Each number is 128 + 32 x the weight over the matrix's rms, rounded and kept within 0 to 255. Layers, rows and columns count from 0. Numbers have three digits each.

# up: layer 9 MLP up, 768x192, rms 0.148, rows 61-107, columns 128-191
# down: layer 9 MLP down (transposed), 768x192, rms 0.161, rows 61-106, columns 128-191
up61:143175171094123116078086134087174122105165133104152114100109139133130145188120121178149139090168174158133137099173090161115156119127139118154162131157129161155200104169120165114144211072094153
down61:078105123117140161128153130151135147182082149131099132104113140140123155105150117159163133070129124135121114179080091109093077129163126084137118122098138122094164107117104138156088151155130104
up62:145098120126094090089114134167151140120161155091099141145123148090120106115101130169157091079141155062145143071165182116113173142099118110132100088161071090105074050120161086191171220117113171
down62:106094179115225116073183053146128171158118154177131164185042118094097149128125132131078077142093140168056130203184153166116096176087129113118104075164121086115137101150098086164142152142164109
up63:071159194122096164112085142097144127120131160173158096067142129155164150180120135115177113132124108126091132147209149245108110163097171107129117130124115108098171094090129140154144161116135095
down63:109140129083063130122129186124153153146131125142111170218136172112097165096173122106063098174150103104123126151187165146085134143108108110104105151149091072129119137132165120137134106127107120
up64:110122192077144162138161108150163112131139143211220168102193125135098132128155138166138132103123127159076141180118142160117118091155157186109122168113102099187132174141122078143142100119188162
down64:116145120145156139109112135172131111194132155081115174119147148108072147194126070112144135175102111190170181148105149180069106093108127105165207161086075127157130073152120111211144000112164075
up65:165123192119063168126176110118172149136102118130106145169179126132129183176152156142123138110117101093129155055146141124145111159134096159108085148137109106122103086119125148105143172104146121
down65:126170168162131152195143098150094148137113177077124135126116155162132131148074069161157192112141098169156060061164073120125121204117048122140147144139117173138101143137123075082136128185110152
up66:153121098081099164074165160091119135126093149152113096133126105119091171114157123169140125119104187130131149210110132155130090097117143134088128113093132113101109117093089145184075174054094094
down66:155165150095152098162111151160139115145092147126137122118154136110155127139140174119127166155102132151092188135156135111000114159125124044106136162156153151136121144103147153080152140114102127
up67:165107125078155155071141081053108065170123179114146187156152171093141192089158152208161145122160132138157120128171124129149129067163195179149151142175107103167146138174137090132205138121139121
down67:114048154143127145146140126209090135112118172181115068155147141086102182133167163144109156118117076101117166139111123107203157157146143152167135082142117166065158171144123154103125107143154149
up68:108125063110108146134132132115127141103146151103091108141089130176106090115121185130125121088115125130087095124123095141091078142101178107165134073128121094139124162129116103092125099121082114
down68:124106087138164145095193089153130144141128055094148137121160167110163188118075126137157111164137087135136166163137120097097170057103065164158141151137128068115122080161138165118127152137150158
up69:161202141177117143168103145069172166086197122159152095089102159157163151103161132084107149071075133104128133142066098137148124151108127142109164135144109115127189162104188157116142125136135155
down69:125074081082111122099163110123161108105122129071128155090148118177143134201186060154164112140169117127164154165150147180129115161172121114127157148090108120090076124123103139200119150138150160
up70:108033117094096075157100140106154147106158076118122103158147189164198100099100140081112097055119133107110178162121091109182113116129112148170122106142132132110136117120188181124148141142114054
down70:181147136111120132125145159102155133125081171132110151114090100106080124171082100146139168143174063138110103132172096119140170128106149105077096123065140124158170109121107109156093096148086128
up71:136183138148158136140101151148122136133109139099193144154194184139102072143155139105113144176120174165144148166096155114119094075096151139164109109167144062154123117135122101105165143073150093
down71:114077108067096158142140155121104095137122169171127095146111160130134195170106126123145093096126131115106107090128113139119143156155142141140174107139146139136109161106118155122164120160141156
up72:111097070114141145110155081163116095109153099089131136127173162155206105163117103122156160115110097090183153075123113131166160097089109119165127128107131101121151141137119134219104155139143134
down72:105095080183121095112096139097141182132191084129181224131154075122132110168092148185126070140121110110153178099152166191021162158088138083148149063118117095136146104158181153118087177134187109
up73:139108187106093112145085162124139116150171086159115130175174138119120155115090179133148111129081137087162165146088170085151102146141116077111118065080187143168160161200129106152140134090115142
down73:041108175169133163109092098171107161136213108115149140131125125172182129184154170146152141131122152131116108161116127111101095164121077113137098114139112069105201138160130155123124148133146109
up74:141095082089118083083102159117146066144110110100192131153028109120096195116107147155104123149122118124146180130112156053132093122134054136132107109059119102164118150130155114137147139087157106
down74:108151130157175082102183158126152148123048119109106105123081060128107104145147158146155105158082138143184097117112084123161137071122075128100110136115137139110082127070139203157167143129113132
up75:139117117159131122130149190156089114140112145095040146161165126140091118158165151132058131169144152073130119115110137115132136128106110137141150118093176168151117129126103095118158134157120149
down75:128129082158142143168189124131151102130104126152116104094078156125147105064105147139109117102114089099140092166124118169180113135146134096056148113120129151075123144097155154221133090121151103
up76:183088109105113142179196105152145191097042152135117130144107065140133090100127134162101137089119130143138183130123058125125134130154107102113165178179159091180185120153095134096166172086075105
down76:133184135118152141117095158141106137108141139158113110149161120144086156121136120121118108084072127110116135154087114131208142084087124116137088145106160142097123127116154102151106158151131077
up77:185110104135160111118178124114060135150062122153104157160159107181169071145142146088085127142106166125168136109136161106107173147149047106097126059131130160223118120143102093122157120094130131
down77:085105169138143145151111064133050117131141134172136094073130138189203140166149115157098130108082144146156120097117193101101093092095069116124118133142138122152129122203184130165094145104138125
up78:087081132137064167145055180146128091079139141150085148152067167097143179147091113155130117079111099122137146148131079132120055149129092182119130103069120136064184080100127086154089138118200145
down78:123165136137166080111164119115163156083173088104188127095112109165169135132127167095156163105198081141119180138159051166096148117132160099119148149109151127161175091121125157151150176098116145
up79:088110149122164111110100151203095162121182145141157117111126155089167183092135101180128156111200136150144174140158112134099120147120161143128073097114135100121120089134130112079116111128127062
down79:116133171163137198148139087092118143084076123097117127139138137122143122106105092120160157122093129137100110157088053126166122110091071075154191144127161130127122170153147174155158105142160131
up80:159081135174126140148084128083113152112134147182156151120128139085167145157118119111086140111122173145182112202132130100121116099157165143116156128117134116090147135130147127113127115138151097
down80:067130059082141166141164096167092138104121097132123104154121127137101122117140169062067141175143106102175134141151166102118134114106136142093129134097138132157097108147166176134133133137108159
up81:145129183130121112121140136125119078135098170210105135130131112155154091139147149116163112083199119116142078146089083150136117106143142104098157085174167129088124084164085128126194165118084145
down81:123180190153139068123081098131167125160109100149106162103103025147136126166139132149063160170158185127104093140114157125136112075099073118139143096113144175090108158147121155071118090123200106
up82:139110119171137112136142099147126166117123103107132088133137147097181094114086167141100123170140136055089140160212091214095083107169134091068130145133100096134130119151156145128118113130065147
down82:114089072179103132099172082117198153080100152149088107114084109145104083128146137119098153092108152116150068152115234131069072093164119150095124103115069119091137166108112135113089118151160101
up83:139168102152176151126101065210180137079118135096149103102058139131154088151122141121175152152138147103144226136107158170124151102127131159128146108150162114107103094115136071134171145152090105
down83:161147157113152170151107105166119110165188135143095114133123111168117097124141166150139107185165071097158102052144117097160069120115138169157105179094101187155140168127114087109101178140123132
up84:137032154083095130102116110172089127114140170097119120181175158137164130139116133114137141096172104164157167174102110170128154067133109133105179134056153137148095122161150165176121134133117153
down84:119197141164147122113141153090175097135117137103168104092092110139147122134099178040102084101194126105153115096088140144141102172141160182130143150124127093159128123103041145111178131116106139
up85:133103094161092097080124182119190104086121052126149123137113116119107076102119130088195158103099115127072125076120127129135130100141159108106088115148192125140116077112130184099114095148110166
down85:105112122163112163113090161122118153100131049139146076074114082117125127147094144061183132103108130137113089109113129117126148127133133091135107154129121121150150116101150120151104106131135128
up86:142152152137158108070078143108165152142112167133160107164084101150107115161191153114162138141167072143074131092140201129106173177088095112066104102086133078141091129098148130138146117138138175
down86:105153171200140120104132137121148175168147115087120155133175136080098128130154119077127067119124106171110097070145074061028121107163182093180138177132126128152126107158121159103118149136148103
up87:119158191187137122162081119146138173157162117161103182129138145069116148084100149223206113193196142140100190126142176118169154111106119126104122150134136135102134144141143082175159097121142205
down87:126146098093093098127163160121115129111155129115127106163096146135101120170109133122109093123089135088089106116100135099175122160145076147166145152113212093117125143113131135084108069173140089
up88:192116129161163141100147101146135121172123089150163123136183107117122145093174140117161116095174127146187116081111120077079160110136135145161116124068149064168137148180114158167161174081100137
down88:111131143124151152164084103140157228097150126092107201131116173095127086122152108098149084098198171194144146115150142118148113092198184088087188155121123136147122117086171167115112106139105198
up89:107151174096144163056134124084118128120127152136125073134164085105104127168091136137119106167195118158101103072116160069116107108119116108111116083120069134146106031174152121086191151098088124
down89:138109157119087134080136158133161124146127088146103062108147109156084165098113123133126086203154108158090110108099167098124118149129104147094113117179145194152114106145121088124149168147056104
up90:199127111090089099147125134113197149166129118149097142063093161141134112097130148145173081087117097156102115046167103135101084104119126122098139117116144089150121115037143132076059139050123126
down90:120110159131161177106108126122090120114093077140116124150132160078191117139126074100077098101189215139090147174128134134084123115100141122073148130103137118110149116172091166172208142150149107
up91:136170162167176120127124124107146092186219124094085125111160145098106147153102094138179145119102098056117082142097121111164152103102119112133205106116092138122167174160179143122064100147106122
down91:175108099131132147096126129162109093124123144145191117094104099092053147111097154111116156116197179153142122116171080122133164198150186135138077133125175116134070119179141093130159116135162114
up92:105109112123147144118174118150154078113095119180123082119131160154171128140113169107101111185118161160095063136147168136138188113088200174133075172118118099123146065168119132143141139161164154
down92:198106123149154073103114121131125143117139156090121125167111147066160130155135092169118200160079142082134169148114101099130082129159143103143156127140142141133128174153166156119130173106092154
up93:154152081128127140138135110149155091182084073191121148144134099137094088133100168165134146185097107149144107108174120172140113115125089137186127103075170129115107139140130160172092151056152148
down93:133139202122124133171159155105097117101172117061147063125154080105100182102113121175146143125165128105106097131131109159153089119142176149115146136154137195156121096132154156127080139160124151
up94:116149100138128116114127059069122126082142100120115121142098163089137090123158138145136146137151159122067170171107104135122142173080084111173117141163129115098139178189135113158109131162099161
down94:208175148068140157112076162101138128136144109123165134083159160145144072150108141141136146137168142178103107134105111124097131122114137223063130179119166190126122111142155108205219098175171102
up95:138116154110117094084136166170139157139109133095168181168154138105064067130147155146137071148182136140170090120144107163124114117149088153110109074141185147173144060156142070159107097080073221
down95:117092152145103102059121186170148163133101112144172189114084092134095174103154162126164122082192127114057138108143152090070102150164145098122119142094189154118119083151146151156067164107093115
up96:137151141143100160101147122100150103173099088110160092130152196151132144110166127171128122073137139119150169156116167121124121136129116183039163145147137110100158137103147144154122133096095161
down96:161094094117058113125060107114126154117106080114137130137128103153094142092128189128122113176149138096106073151166118100124135147129112139135091194167114045102125182124135102070127140088080121
up97:108151152103142142116130110132128191138158202168169124155129158199212134158160174111081132157139098138152107119031123143135123097103118073074126071120109096169139140083113165144093130089094097
down97:146104159139105121146105082213090117141104153148056130122130136119129167139116117106162152083124167110148071094108103111119079128162132085077139092090108095111121104194073181187213133046173102
up98:173147126120106119130164098041138139137093215105102187114119116153112152101064123101090142127150153135083101056112149111119104141141133169102139100120139169134106096162139129071123101140198131
down98:172137118132094160105097081156120144105139115123095128115114158157171055064095117137073170078163118156096100167143127150209124093131124189023154053066206090118097116126131110145152143198181085
up99:152144196084145087069121101123171122042088154180101092135100164109127154118112149113153166077093170133096123166175167144161165118132145105127086140128136129116126143157097133142156097130137107
down99:140164159124169139073047112061158137115134121125110073213130140117095106158112056109040192187143144186134132139149089207151141105044082153116122116116137167061111114107171163185123142147159152
up100:127120161148191146020123132114104142150178165098135108126159140144165149101139154122144152128109128140098184100148071159148186124135106146152133129111161122179101117143163115168126127158178111
down100:116164139101104159176121108166153158152122129114152064147165165076147110097148190198177125172093051139110169091096136121156107127169181127137141169160137211077125123112184138148173104073160146
up101:110119110128149115122062085089145099170113102086149138132149147077117114148157117094193125124148134109171124123113127184146153085118135095099120122127115108133140125143175182142165163151135104
down101:132099094083094145138129133143141142110122161197111114100142137148134096133143121093162137155112113120122150147129093147238138115117138158144148159074154131119098126131118092119088058104115125
up102:121174067113182134121160101093180179111127128184081137119129124135179130076130085166059150165158104124154163133134180150156071145095089118104108132100123124130126134137139097134072129065082131
down102:168139138105121166133105159144063135190117157115122060146184122146084118190152144123111138063100092094140183074122078162118133149140168153164110139095141112106115160162123190139110153172169092
up103:117080154096092120077099095112172185096083148119126089140079122095125095043057139167078116130157099092162178147156130137103152122113086163144099140109097126161119117193175086080159147137042083
down103:093066092085146145092066077140081138141124143126153125146140169149144149109122121062082116143106078119184091132123140171070167119111087178148106138156101086163069112065159167106160222131073116
up104:113126114137153137121138153091128154065094147137137180158146152137103177126174140144159145103116155107110063109165146151118065144088149076154137092151074122108140141095142178129153136143045147
down104:114123097181189077128127122157093169193146122152202161116125163081192126117103168124128129061109147172074128132154133153130101119106105125108104122144193143120155113121120171113121120144098166
up105:121145132108154095189106216123128131119141140112129080105136140085187149134159082151150169151156096137138125180169118139097131159135162086122156150117176107180142096115143134133138158116104173
down105:113145123168128121131104147116081193140171128085144073118084129099176152141106169130160110135159102203085162183180101097096128129159164135133143119135186157150146073106127102158123113148127102
up106:182112166108115156141149082073105096067129103144123153115119160111115125155097152100144105184080108114078069110134163167111144099168112107165096134103188179114109147144135129117176151133107146
down106:108100121125136123116163133172227112125143130138093124126124155155103172155113128177100121149062168147119109097147154132092081169122095143101091100153070058096183120131128173149117157109128112
up107:131136113099211111089078187095128109095145117169100142127150107095170169111170177130113137095147172156119157102116118122145176076154119123150105146174094139149073158149111148163185088139137065